{"n_layer": 12, "d_mlp": 448, "vocab_size": 2048, "activation": "swiglu", "norm_place": "pre", "norm_eps": 1e-05, "positions": "rope", "rope_base": 10000.0, "qk_norm": false, "bias": "none", "extras": ["capped logits"], "init": "uniform", "optimizer": "muon_variant", "lr": 0.000858, "steps": 15480}
Each number is 50 + 12 x the weight over its row's rms, rounded and kept within 0 to 99. Layers, rows and columns count from 0. The size before them is the row's rms in percent of the matrix's.

# gate: layer 6 MLP gate, 448x160, rms 0.0694, rows 279-292, columns 0-79
# up: layer 6 MLP up, 448x160, rms 0.0695, rows 279-291, columns 0-79
# down: layer 6 MLP down (transposed), 448x160, rms 0.0593, rows 279-291, columns 0-79
gate279 097:61 51 36 49 55 53 41 39 69 42 58 33 61 69 61 45 39 47 68 48 44 57 70 40 59 38 66 36 45 52 28 63 45 31 51 56 40 63 59 82 50 62 57 55 53 42 62 38 53 57 69 61 58 56 57 42 67 61 48 36 35 54 54 49 56 28 49 51 57 48 41 58 56 50 59 58 36 69 53 41
up279 098:56 47 53 56 35 56 40 60 64 55 64 48 25 50 48 64 45 52 62 39 45 53 69 42 48 60 24 62 48 24 69 35 51 35 57 30 54 51 27 45 58 51 57 55 53 60 25 60 56 73 52 55 41 38 62 37 52 48 32 40 64 51 55 48 50 56 72 40 62 44 47 32 69 64 52 33 29 53 53 43
down279 096:40 38 65 41 52 58 46 40 48 39 32 53 34 36 64 50 56 38 53 63 61 33 47 58 64 83 50 31 23 52 49 42 45 40 49 62 37 54 68 64 47 34 36 65 42 72 53 58 54 32 53 63 80 39 71 50 34 47 65 60 35 49 42 59 59 46 45 64 43 54 43 56 32 39 36 72 63 39 58 35
gate280 101:26 32 63 50 46 37 83 69 49 55 25 50 58 73 56 42 53 37 39 48 59 51 38 75 74 58 41 47 39 43 35 51 56 66 32 66 35 55 64 71 44 44 38 58 66 29 46 53 48 54 74 49 43 65 50 44 55 49 47 41 52 51 46 52 48 50 35 50 57 35 56 49 53 54 59 48 51 35 50 65
up280 101:58 50 56 49 35 67 22 57 39 56 47 25 62 29 43 37 45 67 54 45 45 48 40 19 40 57 31 35 51 53 65 72 46 46 52 59 49 46 56 44 66 50 38 49 49 74 68 46 78 38 31 33 73 35 72 47 60 51 53 64 52 41 57 39 65 52 71 49 41 58 69 56 43 36 47 41 47 49 47 40
down280 100:19 31 36 36 40 41 75 46 55 62 39 52 51 43 58 27 51 43 32 44 57 30 53 47 65 44 64 40 52 40 61 23 79 22 69 47 51 65 45 52 52 49 58 64 36 35 41 50 40 67 72 66 64 45 59 57 29 41 59 54 40 55 42 67 52 55 40 52 66 55 35 39 58 65 47 45 62 47 52 28
gate281 096:64 44 54 68 58 53 72 31 55 39 54 75 61 47 34 43 47 46 49 75 59 51 56 34 74 64 34 59 61 64 41 40 49 47 32 69 45 49 41 40 46 70 56 52 52 77 44 33 41 65 70 31 36 31 43 54 47 47 48 62 36 59 49 55 24 54 42 43 44 65 31 42 58 49 66 55 39 58 43 48
up281 093:61 65 72 30 56 46 74 28 53 69 49 70 45 54 42 45 39 76 49 60 39 50 41 52 54 66 49 34 53 45 32 77 35 55 46 33 46 54 33 60 45 58 29 63 26 45 67 55 41 46 43 44 42 53 52 44 47 49 52 67 33 54 36 42 45 44 36 31 58 53 34 47 67 64 38 57 47 43 32 64
down281 094:44 48 49 54 49 46 45 30 65 57 55 65 62 49 56 53 53 73 55 41 59 44 47 39 72 51 46 62 76 70 58 43 53 48 35 66 49 35 43 25 24 53 80 47 73 59 41 46 38 55 66 41 66 43 45 33 43 39 45 53 67 50 54 28 34 61 34 52 52 50 54 54 44 49 61 48 41 53 33 44
gate282 106:49 52 60 31 24 38 36 61 45 45 36 56 39 61 39 52 34 65 48 45 26 53 27 55 41 56 46 80 35 39 51 56 51 49 40 38 59 57 57 57 53 48 64 41 73 39 66 35 65 41 49 63 65 53 65 63 40 59 64 62 38 33 60 62 64 39 48 57 50 54 43 47 42 56 58 58 51 34 55 57
up282 112:46 87 37 39 33 31 49 44 56 38 42 58 46 51 62 44 52 37 40 61 40 51 60 54 43 59 52 42 57 59 49 60 26 64 56 50 59 33 50 54 45 44 59 26 55 57 63 56 54 65 32 57 43 57 25 68 16 77 61 63 40 11 61 45 48 48 58 67 49 59 56 52 41 52 65 65 46 51 45 35
down282 108:49 43 52 35 49 53 50 28 39 53 50 30 63 38 40 47 46 38 42 37 66 52 53 40 35 54 78 41 29 36 44 41 61 34 45 47 36 52 56 42 59 52 49 69 44 59 21 48 53 58 28 60 31 39 50 35 77 53 52 58 56 57 43 33 42 34 59 42 67 53 55 28 39 45 37 39 73 45 48 34
gate283 097:37 38 40 46 42 39 23 32 37 41 44 28 57 54 55 56 45 33 48 50 51 45 37 67 67 64 51 26 44 66 55 46 63 70 29 57 53 60 33 53 63 33 62 51 51 54 50 49 42 56 35 54 52 38 70 38 43 33 51 32 39 76 67 48 66 52 47 44 70 44 64 46 37 63 51 51 59 75 77 59
up283 106:24 62 37 74 71 69 34 45 35 54 66 40 39 34 32 52 65 47 39 37 40 55 37 48 48 61 36 52 55 52 48 35 63 53 41 55 32 57 73 47 53 42 65 37 45 39 56 69 39 50 43 53 46 45 56 61 53 57 36 42 71 43 61 55 57 62 45 56 46 39 40 58 36 54 43 41 43 47 60 60
down283 113:49 73 28 71 58 53 43 55 39 49 42 72 37 59 51 45 54 69 58 31 56 53 72 46 85 82 44 50 34 62 74 56 53 62 54 23 51 48 55 56 44 65 48 58 46 58 68 55 63 55 62 64 37 32 59 42 33 72 37 41 45 41 71 53 57 55 61 67 51 40 48 48 50 37 60 55 35 47 42 59
gate284 101:55 57 65 50 62 56 45 62 41 59 51 38 69 47 63 67 45 47 57 56 45 31 58 40 58 30 41 32 58 59 57 52 63 44 56 27 51 54 32 35 55 51 66 61 66 47 46 45 46 55 40 40 52 22 57 54 33 87 48 76 38 31 75 76 72 37 48 29 62 42 34 66 46 47 50 44 43 43 34 56
up284 099:63 51 52 43 24 68 50 59 70 44 38 50 30 65 69 48 40 45 46 42 55 28 45 59 24 33 41 59 53 55 59 52 31 56 58 58 43 56 50 44 46 51 59 57 64 25 61 50 31 68 63 40 69 53 47 79 33 31 46 30 38 52 62 58 47 45 36 62 61 59 35 56 69 44 53 53 41 48 48 61
down284 102:32 41 43 62 53 33 36 47 44 55 33 56 47 27 52 68 40 56 41 58 45 62 59 54 49 38 48 52 54 52 35 30 46 66 64 43 42 32 45 30 27 58 56 81 39 55 26 59 49 48 33 45 52 37 55 61 47 58 45 54 69 78 46 50 52 57 55 43 43 59 54 53 23 56 43 53 64 55 30 49
gate285 098:62 32 16 29 48 50 56 64 34 64 50 54 53 51 58 56 52 54 66 44 62 52 43 28 42 37 59 56 66 40 58 53 51 62 62 49 51 27 38 36 60 70 47 60 43 72 73 62 51 63 58 49 42 57 41 73 62 58 77 43 56 59 60 59 51 43 43 45 59 67 53 60 37 49 36 56 60 55 24 60
up285 087:53 39 44 56 52 54 68 58 60 44 36 41 36 45 63 56 34 49 39 41 39 58 71 57 44 32 52 60 58 57 25 32 25 67 66 41 45 53 35 35 81 74 50 64 38 39 40 45 46 62 53 37 42 35 52 54 57 55 47 49 52 38 48 61 72 68 52 53 45 58 51 62 38 53 59 38 47 30 64 57
down285 093:37 56 57 30 38 59 48 48 36 50 52 64 77 78 41 61 52 50 62 41 29 42 50 63 51 54 43 54 77 64 70 61 53 61 38 31 47 37 62 58 56 46 44 53 62 48 58 49 46 39 23 47 49 38 40 60 50 41 68 55 38 73 28 38 35 40 61 49 44 54 52 56 51 45 63 48 32 49 71 47
gate286 097:61 73 24 46 60 37 54 52 37 50 45 66 54 43 42 54 40 42 52 41 44 25 51 26 50 54 56 53 51 34 59 45 41 50 72 39 35 42 60 34 45 54 56 38 55 42 72 44 41 66 68 52 41 47 58 58 45 73 64 56 38 47 41 17 25 56 44 66 45 56 42 46 56 65 54 48 49 59 56 53
up286 098:48 54 58 51 71 17 43 55 56 44 37 60 77 46 60 60 37 46 39 56 44 56 65 42 47 65 65 78 39 59 41 49 52 35 41 61 63 47 40 53 45 42 84 60 57 61 43 40 72 62 47 41 55 58 37 53 62 55 32 37 67 30 40 48 54 71 43 50 40 36 52 51 63 48 39 31 47 49 47 29
down286 095:29 29 60 29 28 42 66 33 44 33 69 39 69 53 45 46 47 43 63 58 41 65 35 44 40 49 42 35 69 59 61 50 46 57 24 38 61 38 53 57 68 40 38 26 40 53 47 66 29 61 40 54 46 60 51 49 43 43 54 66 53 56 72 60 53 45 51 16 63 32 55 53 54 61 70 63 72 55 33 51
gate287 104:69 64 22 29 39 57 49 51 68 53 32 37 47 51 50 72 69 53 46 58 53 50 58 58 37 63 35 63 56 29 43 60 65 58 33 39 53 56 65 40 20 44 63 41 50 40 45 54 34 62 64 49 35 50 47 19 56 35 43 61 59 48 54 40 46 55 64 69 72 33 54 53 54 58 74 61 64 71 56 55
up287 109:55 46 38 50 32 46 69 51 79 20 43 36 55 43 40 32 41 81 51 36 65 59 44 53 42 39 64 40 57 46 40 30 47 38 59 41 64 28 28 54 77 58 30 47 35 44 42 39 46 51 47 57 75 73 47 79 67 69 45 47 65 45 66 52 42 46 45 48 47 49 35 43 70 60 44 44 31 58 50 46
down287 107:49 47 56 66 45 45 68 41 55 45 62 34 33 70 73 50 49 38 69 44 62 65 35 40 33 52 67 43 52 59 43 42 59 51 52 70 37 63 48 47 52 48 64 25 56 84 52 72 50 54 49 38 70 43 75 49 45 53 60 54 58 48 46 54 41 36 31 50 39 68 70 46 42 48 53 38 46 43 45 56
gate288 101:45 19 51 52 39 74 64 49 48 50 56 46 51 67 21 48 61 33 49 53 23 42 52 49 55 48 49 65 43 53 41 43 55 48 40 41 64 38 48 37 34 54 38 33 36 49 62 51 69 53 59 54 52 05 48 53 54 73 53 56 42 69 57 54 61 48 50 23 38 66 34 54 60 56 61 52 53 37 68 64
up288 092:56 64 64 46 54 66 59 49 59 47 64 48 38 64 51 54 40 63 47 33 61 28 45 57 51 38 62 49 42 58 38 54 54 42 74 60 39 54 68 55 46 56 49 45 48 63 36 41 46 55 59 59 38 53 56 54 66 66 32 55 67 41 47 44 55 46 53 66 27 65 38 62 43 39 59 35 48 50 38 63
down288 091:46 35 50 33 59 23 48 44 55 49 54 53 61 35 44 25 47 38 26 36 46 59 53 31 46 70 36 44 72 45 46 64 61 63 37 51 32 68 55 57 41 53 48 38 56 39 57 60 24 30 43 40 69 65 23 48 53 14 64 54 51 53 46 44 40 46 49 54 67 33 55 54 44 38 30 40 56 44 59 44
gate289 102:49 34 44 43 45 67 45 39 60 43 31 47 50 55 45 53 49 41 49 63 59 42 61 43 44 61 44 65 32 49 36 44 62 48 44 38 59 54 48 42 51 44 59 61 83 35 35 39 60 62 56 51 22 40 60 33 36 51 56 51 49 23 58 41 43 67 72 74 27 53 45 41 42 26 35 62 53 43 49 65
up289 099:57 25 48 49 53 52 58 46 51 42 34 52 54 18 42 74 48 56 33 52 53 48 45 48 66 55 49 45 54 66 34 57 46 65 48 49 45 51 51 37 39 56 37 40 48 43 32 45 45 61 47 62 50 23 33 42 39 50 69 41 58 18 28 34 43 54 69 53 47 37 66 54 46 47 58 79 51 37 40 21
down289 100:57 62 38 32 51 30 42 67 54 59 41 51 45 75 50 41 52 64 35 55 65 49 37 46 54 40 51 52 72 60 73 60 31 58 57 28 50 45 54 75 44 51 35 68 30 47 66 42 42 45 75 42 81 58 30 57 58 49 43 41 51 63 44 45 48 59 51 55 68 62 52 68 68 59 55 36 55 37 60 51
gate290 098:63 48 43 49 39 57 44 42 39 34 42 44 43 54 58 54 64 54 37 44 58 51 41 33 44 26 34 65 56 64 52 73 50 63 57 45 43 68 60 53 48 46 30 51 52 49 40 49 64 40 53 47 31 49 39 74 37 51 35 54 45 63 49 76 56 26 52 61 41 50 49 37 44 67 64 49 55 46 55 57
up290 098:48 47 51 45 46 70 45 50 60 48 44 62 43 63 51 43 57 37 70 27 53 44 51 44 43 44 21 32 45 39 72 51 54 67 55 69 43 68 55 52 59 63 59 53 54 67 61 55 67 53 43 51 39 35 51 52 45 67 66 59 37 67 66 36 44 51 62 62 63 49 35 55 54 32 52 59 53 62 47 64
down290 102:45 62 46 67 56 35 55 49 59 51 31 45 58 46 57 68 29 42 34 69 51 57 44 51 53 62 55 39 45 58 29 62 58 55 51 35 43 53 53 27 21 54 11 47 67 60 62 42 48 60 51 47 54 52 65 41 59 43 46 54 53 39 64 56 60 66 62 59 25 55 52 44 55 57 46 56 42 57 65 15
gate291 102:39 44 59 63 54 42 58 49 38 47 38 58 41 51 57 55 55 36 72 48 54 36 18 46 53 51 57 65 72 68 55 35 59 61 42 40 24 53 44 70 39 37 54 49 46 44 46 38 58 65 62 42 65 57 67 68 42 56 25 69 36 53 59 49 46 42 65 28 60 42 53 28 54 64 58 50 62 84 46 51
up291 096:76 55 56 57 34 54 30 63 45 41 35 55 63 41 44 41 51 50 41 65 46 52 46 64 49 67 71 57 32 63 53 28 52 50 34 47 46 24 35 60 55 55 47 27 60 50 52 57 48 34 30 45 47 46 45 43 39 55 59 42 64 58 58 40 39 34 31 58 41 24 44 45 34 70 63 28 51 42 52 42
down291 093:32 62 51 67 54 71 49 35 72 21 63 56 33 52 56 54 46 30 61 65 54 53 58 36 46 30 49 63 49 54 42 41 50 44 63 46 49 52 48 57 52 47 50 61 34 47 71 13 63 67 69 51 47 64 47 36 68 33 55 55 53 43 49 43 56 52 48 43 51 67 45 59 65 69 38 54 54 54 25 63
gate292 090:61 54 52 46 49 48 38 43 33 51 68 45 59 62 39 40 46 48 51 50 39 40 66 19 62 29 51 48 38 64 44 41 36 50 63 53 53 78 40 62 57 60 69 47 53 48 45 58 27 51 57 65 36 55 59 49 42 48 44 51 76 71 35 37 47 45 40 32 60 67 67 46 79 49 55 41 46 47 40 42